{
  "num_hidden_layers": 15,
  "hidden_size": 64,
  "num_attention_heads": 4,
  "num_key_value_heads": 4,
  "head_dim": 32,
  "intermediate_size": 256,
  "vocab_size": 4096,
  "hidden_act": "gelu",
  "norm": "layernorm",
  "norm_place": "pre",
  "norm_eps": 1e-06,
  "positions": "rope",
  "rope_theta": 10000.0,
  "rope_fraction": 0.25,
  "qk_norm": false,
  "attn_scale": 0.177,
  "bias": "all",
  "tie_word_embeddings": true,
  "parallel_block": true,
  "extras": ["capped logits"],
  "init": "normal",
  "init_std_qkv": 0.0614,
  "init_std_o": 0.0762,
  "init_std_up": 0.0878,
  "init_std_down": 0.0878,
  "optimizer": "muon_variant",
  "learning_rate": 0.00601,
  "lr_mult_o": 1.18,
  "beta1": 0.95,
  "lr_head": 0.0162,
  "max_grad_norm": 2.0,
  "warmup_steps": 200,
  "schedule": "wsd",
  "decay_fraction": 1.0,
  "decay_shape": "linear",
  "final_lr_fraction": 0.0,
  "batch_tokens": [16384, 32768],
  "max_seq_len": 512,
  "doc_mask": true,
  "train_tokens": 137200000,
  "max_steps": 5754,
  "dataset": "wikipedia_en"
}
Each number is 50 + 15 x the weight over the matrix's rms, rounded and kept within 0 to 99. Layers, rows and columns count from 0.

# layer 10 MLP up, 256x64, rms 0.0882, rows 204-229, columns 0-63
54 77 64 29 64 54 57 36 63 71 42 62 80 32 50 60 09 50 37 67 54 50 56 48 81 28 63 66 77 24 39 45 59 59 45 42 64 57 46 48 55 56 59 48 49 46 55 57 42 81 72 66 65 56 78 49 77 60 35 55 67 40 65 46
45 55 78 55 71 38 62 53 43 16 66 62 69 39 52 61 29 57 58 29 61 70 54 65 37 69 49 55 39 40 50 35 48 36 54 41 44 44 52 31 43 35 68 37 40 41 43 47 72 08 37 88 77 25 39 60 58 41 63 32 52 61 43 43
65 43 12 55 65 59 55 77 38 58 51 48 51 54 39 37 62 40 50 38 45 50 45 50 34 49 52 41 54 61 33 74 65 74 60 23 60 71 34 27 18 38 70 28 76 54 42 83 45 38 66 43 60 40 37 42 58 35 28 52 76 35 52 72
34 31 45 22 62 68 43 47 48 38 49 51 66 49 42 58 46 34 78 51 47 40 74 32 35 64 33 54 17 60 40 51 26 30 50 55 38 22 01 23 55 26 52 63 47 38 20 20 77 28 33 34 36 64 41 77 41 47 63 41 37 57 46 54
81 56 27 86 56 45 62 49 52 43 43 31 45 56 53 79 34 63 76 40 69 74 34 54 29 59 54 48 55 60 44 48 41 47 33 68 56 47 34 51 41 61 53 48 48 55 55 54 82 37 38 32 82 52 27 72 40 37 61 37 52 61 59 71
43 44 44 61 48 73 19 29 41 17 42 54 61 23 73 14 63 59 61 47 65 42 57 42 76 55 34 49 37 55 53 54 44 39 26 19 32 60 45 23 53 40 64 58 50 35 77 43 53 27 56 54 71 16 53 43 42 57 42 50 56 42 52 60
49 59 58 65 66 19 47 59 43 72 42 57 52 32 63 34 51 39 55 67 45 49 55 45 72 70 35 77 61 31 50 49 89 50 56 40 46 62 37 16 59 59 46 61 26 52 45 46 32 22 60 54 30 68 51 33 51 28 75 46 72 86 61 16
54 33 63 12 45 72 44 80 48 60 64 36 57 44 36 48 58 35 49 48 28 46 64 51 51 78 54 56 26 42 68 80 73 29 52 56 51 60 58 39 51 63 64 55 67 50 39 31 68 68 61 24 68 57 20 53 19 48 28 58 62 57 39 52
54 43 53 56 35 79 30 44 65 64 40 55 77 68 34 37 51 66 61 96 48 57 32 56 51 59 40 46 55 47 56 55 44 45 38 61 46 22 60 49 16 61 52 43 43 31 38 74 34 43 36 46 77 42 23 68 59 60 15 69 18 46 34 46
49 15 73 36 80 28 56 71 51 07 44 70 27 50 38 40 34 47 53 46 58 42 49 46 44 67 52 36 55 51 33 43 79 32 47 34 70 39 51 51 57 60 64 48 35 56 30 32 27 15 50 52 31 42 41 52 68 35 41 60 56 56 55 56
58 28 51 33 53 71 54 53 54 81 30 62 51 35 53 28 16 72 25 31 59 52 29 67 34 78 41 28 61 69 59 64 66 68 42 52 21 55 41 40 56 53 56 33 35 61 50 34 53 39 39 56 51 52 21 78 52 26 33 54 59 61 53 46
48 45 48 56 24 48 21 38 47 74 52 58 54 34 52 70 33 54 62 42 51 56 36 50 65 69 63 47 29 27 58 50 36 57 73 60 45 54 57 18 12 51 71 42 67 60 17 24 58 23 52 52 55 73 44 57 38 70 52 38 59 62 42 51
40 83 35 45 23 53 64 46 50 46 58 28 38 74 31 27 49 15 51 83 50 54 50 58 66 50 38 43 46 48 52 45 57 36 48 48 25 49 33 48 46 70 40 27 65 19 46 27 66 30 45 36 32 54 67 60 55 57 63 22 47 40 41 37
57 45 57 47 48 56 55 51 44 57 69 28 49 73 21 47 42 48 47 72 68 34 64 48 53 63 60 36 52 20 48 43 60 67 51 55 57 58 34 66 74 44 75 29 37 50 71 51 52 62 88 56 41 58 57 25 31 65 22 48 57 46 39 36
66 59 62 42 30 32 49 55 51 68 29 49 46 38 51 49 57 74 39 48 55 54 62 53 36 39 79 76 52 32 41 55 46 23 55 62 42 71 60 55 41 50 77 49 54 73 66 68 56 76 55 63 52 61 40 36 40 62 54 81 61 41 61 40
43 38 49 58 77 83 20 51 42 54 47 27 50 81 51 44 67 44 44 38 55 77 60 56 34 80 64 41 52 69 35 33 41 66 32 58 33 62 20 61 70 52 85 49 54 61 29 48 56 49 53 51 44 58 51 57 26 47 32 43 42 66 35 39
40 66 42 36 82 39 28 60 28 47 54 61 70 42 66 45 20 39 47 58 33 44 60 61 20 47 80 51 53 75 66 51 63 70 46 72 51 41 55 48 43 52 62 39 47 38 61 69 32 55 70 41 66 56 56 35 46 65 53 54 59 49 45 06
54 40 34 69 16 62 57 61 68 41 58 56 41 44 55 37 30 68 82 35 40 44 36 66 64 31 67 33 49 77 61 46 81 28 40 52 38 72 19 43 67 79 77 37 34 36 42 60 44 27 42 57 65 41 36 37 40 37 46 46 31 43 34 60
65 51 46 52 61 43 35 67 85 61 55 39 21 19 66 23 15 37 77 42 51 51 32 75 53 56 25 50 41 53 55 34 83 60 54 54 54 51 50 30 45 77 70 53 83 56 81 24 35 54 48 31 38 66 25 26 46 35 72 48 67 50 37 25
63 55 50 35 28 58 58 75 60 56 61 36 37 40 30 41 36 13 73 21 37 47 21 44 27 59 41 40 27 67 35 37 45 39 76 57 57 61 36 60 67 51 63 37 55 34 36 59 37 43 49 17 54 41 43 52 77 68 55 60 45 39 21 43
31 50 45 50 70 59 63 47 35 37 57 34 38 67 25 21 47 56 44 45 31 43 46 35 44 51 48 49 53 46 70 40 52 66 58 55 41 49 36 25 49 51 37 40 32 35 45 44 63 39 43 70 17 48 48 42 76 45 44 66 75 50 62 33
50 28 35 09 49 41 50 76 48 66 53 39 34 49 53 50 30 25 46 63 60 75 41 49 70 55 43 46 52 40 60 50 49 46 62 43 42 37 33 38 56 41 37 66 38 32 41 71 39 17 46 48 34 56 60 29 23 48 37 51 40 57 39 19
65 56 47 40 71 67 68 37 44 81 43 63 76 59 57 51 58 50 46 49 41 71 55 43 50 29 38 49 32 47 38 48 61 49 38 49 68 40 49 25 29 71 49 58 41 64 40 70 78 28 35 82 51 08 48 57 51 22 41 30 79 53 53 34
08 63 65 55 54 43 69 49 65 75 73 33 53 80 34 56 45 20 46 55 47 40 26 36 45 38 51 40 56 42 65 49 48 50 38 48 68 43 10 28 53 51 64 39 30 36 64 51 41 41 54 31 54 73 51 25 53 74 52 77 46 65 40 32
70 60 56 75 52 15 59 23 55 28 55 76 36 24 40 39 28 36 57 36 58 44 43 40 38 70 23 29 40 43 27 27 51 37 38 50 47 36 23 37 62 47 44 46 57 67 46 54 26 22 44 50 26 72 43 90 45 32 22 57 62 53 20 10
16 46 55 58 43 50 62 74 49 34 72 55 26 56 39 33 59 41 35 51 63 45 20 53 42 51 53 40 46 59 37 62 59 31 50 35 39 51 44 58 51 33 73 57 48 41 55 53 65 77 48 48 74 48 55 85 39 34 59 60 82 49 43 56
# layer 10 MLP down (transposed), 256x64, rms 0.0875, rows 204-228, columns 0-63
23 68 35 32 52 42 41 30 39 54 53 54 39 69 34 33 36 69 29 29 88 28 28 84 59 19 36 54 67 34 42 59 66 35 20 26 46 75 75 60 70 51 58 59 71 59 58 64 49 93 80 36 50 40 40 61 50 55 48 36 53 45 61 71
33 45 43 53 63 55 61 29 59 63 64 28 47 80 53 31 38 57 66 48 45 57 42 70 29 32 53 55 59 71 35 25 59 48 59 57 58 19 57 57 41 43 38 31 58 49 68 27 26 87 36 41 47 63 47 72 42 61 46 87 50 40 49 30
33 46 56 53 44 67 76 26 60 51 31 37 39 39 58 72 43 76 41 85 48 35 32 73 58 41 64 21 52 17 60 26 37 60 35 47 49 33 43 63 72 59 33 81 50 49 48 27 60 56 48 45 50 53 47 72 52 78 52 38 44 48 68 37
67 47 55 19 75 62 68 46 56 45 57 34 40 33 60 45 51 51 29 70 51 40 31 55 39 32 63 45 47 18 41 33 66 57 56 51 51 41 76 44 37 75 60 44 36 53 50 44 41 58 61 59 51 35 57 33 75 34 66 40 58 60 25 68
34 73 87 21 60 74 54 60 66 56 63 77 52 38 48 40 72 29 18 57 64 68 61 53 31 57 61 35 31 44 60 43 52 61 23 46 21 59 38 56 32 55 34 68 55 36 57 38 45 58 76 33 44 61 71 63 45 57 51 45 54 17 52 33
29 68 51 36 71 49 70 67 47 62 72 29 47 78 29 63 41 66 51 53 33 51 30 43 29 40 51 43 57 38 56 57 63 43 74 76 42 42 57 70 40 52 28 45 45 52 32 55 47 62 42 22 47 63 31 44 71 42 53 56 25 41 33 44
45 71 58 47 27 65 56 69 37 30 59 59 20 35 32 65 61 63 41 45 44 35 34 76 44 32 49 50 41 47 45 64 63 41 85 74 43 20 48 52 32 38 75 58 67 44 69 47 45 77 45 45 36 21 37 80 33 48 67 47 59 31 40 44
25 27 81 34 51 52 62 43 43 65 55 41 58 55 48 29 47 60 42 49 51 25 55 46 51 27 47 33 59 56 64 62 66 63 52 35 41 49 56 53 69 72 51 37 43 39 34 61 33 87 74 48 36 38 69 45 74 48 41 55 50 64 49 42
80 44 38 59 38 68 53 11 36 43 56 44 70 49 38 57 60 45 59 68 29 53 23 66 46 44 24 38 31 71 62 38 47 47 75 56 22 75 55 50 43 50 67 66 35 49 57 46 78 40 61 33 55 72 31 76 43 72 53 56 26 44 49 76
73 54 56 66 35 65 44 44 55 47 58 72 37 41 39 16 58 67 35 42 45 34 61 85 40 39 54 41 68 67 76 58 56 69 42 56 47 52 63 44 46 45 43 44 51 46 65 07 42 54 18 59 13 21 58 78 80 39 60 28 66 57 71 59
48 47 34 73 39 27 35 45 81 45 50 54 60 46 69 39 46 19 34 53 56 62 60 71 78 64 87 21 64 74 16 33 44 66 31 09 54 51 49 56 33 37 56 74 56 80 30 59 67 55 61 39 53 66 37 56 39 64 34 37 54 60 25 39
44 46 39 58 35 77 35 27 56 30 53 46 38 52 51 50 75 48 42 72 25 59 72 25 49 58 53 23 94 75 45 41 51 10 80 27 27 28 30 53 35 70 58 62 60 56 63 63 41 62 66 62 32 29 46 39 79 52 45 63 28 60 50 77
53 44 27 41 49 45 33 68 66 48 47 78 50 49 66 61 42 71 61 41 53 22 32 58 39 46 53 54 48 51 52 29 46 57 32 58 61 41 81 56 50 14 60 44 44 57 58 63 65 25 36 75 51 73 45 19 55 64 22 57 50 76 59 48
55 67 47 67 50 36 48 58 48 36 16 75 68 48 68 68 56 53 68 39 29 82 50 51 27 48 55 78 45 53 49 52 27 58 52 46 50 44 65 41 35 52 43 44 54 47 19 61 37 46 33 48 74 19 44 64 60 25 75 41 48 49 63 58
32 58 56 75 63 79 53 32 73 44 71 60 48 59 47 54 48 37 43 36 47 48 55 32 54 58 35 38 57 68 60 31 44 81 46 39 44 36 58 41 63 47 43 73 61 51 33 32 33 43 44 37 44 36 54 71 64 52 48 24 64 75 46 52
13 33 54 57 28 72 49 45 44 76 49 36 68 71 37 64 28 26 59 40 30 47 28 62 68 75 62 36 64 50 55 42 62 65 24 44 35 42 65 47 61 36 36 56 69 41 62 54 65 44 63 53 81 52 68 37 54 59 26 58 49 51 52 62
42 55 40 54 39 45 45 23 41 48 81 40 56 80 45 40 56 30 49 40 65 31 62 64 50 53 50 38 39 69 59 46 54 51 20 55 73 62 61 37 39 61 34 32 36 66 37 84 49 61 46 27 57 82 69 25 78 54 58 36 60 37 52 51
90 80 77 29 23 71 65 40 47 32 83 35 41 37 52 59 61 64 68 30 78 42 28 49 25 31 55 82 40 47 51 58 61 28 47 41 51 82 57 47 31 73 70 42 42 44 56 47 57 25 57 58 60 34 68 32 40 70 53 14 51 41 23 51
57 33 41 73 80 14 83 26 62 55 82 43 43 14 51 67 45 43 43 58 50 37 21 41 49 68 47 35 59 48 16 23 33 26 34 76 45 56 74 51 46 86 44 64 75 54 53 15 22 57 62 47 46 52 54 57 27 76 51 50 24 57 16 57
89 66 54 36 70 58 51 39 71 53 68 37 53 34 59 50 34 66 34 49 44 47 39 60 49 48 60 54 48 61 41 57 53 33 37 57 42 39 51 57 50 77 63 40 55 57 42 54 55 21 32 49 54 25 68 43 63 23 53 36 41 67 50 39
32 45 43 65 38 46 45 49 50 42 57 58 63 32 66 66 41 43 47 45 42 79 49 69 48 55 26 60 47 37 40 51 38 18 51 42 44 65 62 59 66 38 78 68 78 56 59 36 57 43 66 31 70 38 42 55 30 41 40 58 37 69 37 56
65 74 30 68 59 55 21 52 78 40 74 60 45 70 34 50 51 48 40 23 51 20 50 34 55 51 64 66 69 57 39 53 27 39 48 41 25 46 85 49 75 00 56 41 58 45 55 46 46 66 63 36 33 37 31 55 40 51 55 65 75 50 59 46
34 62 53 54 38 45 24 64 37 45 54 48 76 34 55 27 35 39 39 49 62 53 57 53 67 21 62 50 49 32 53 48 58 68 72 60 53 19 36 62 45 55 51 73 63 56 47 67 31 26 56 33 66 62 42 38 43 72 56 63 60 33 61 33
78 24 19 51 47 53 25 63 36 51 38 34 37 51 53 59 63 79 44 34 59 44 61 57 55 63 86 56 36 63 71 41 41 44 38 69 28 68 74 56 62 49 54 40 58 50 35 35 42 41 61 54 52 35 53 54 70 29 13 54 70 54 47 44
48 32 47 31 32 56 27 44 58 53 34 58 49 49 30 47 61 58 24 81 31 38 49 68 20 61 84 74 29 62 74 50 49 84 93 32 49 57 42 45 59 41 52 60 63 55 17 63 44 53 52 31 46 43 50 47 64 63 61 73 24 54 68 16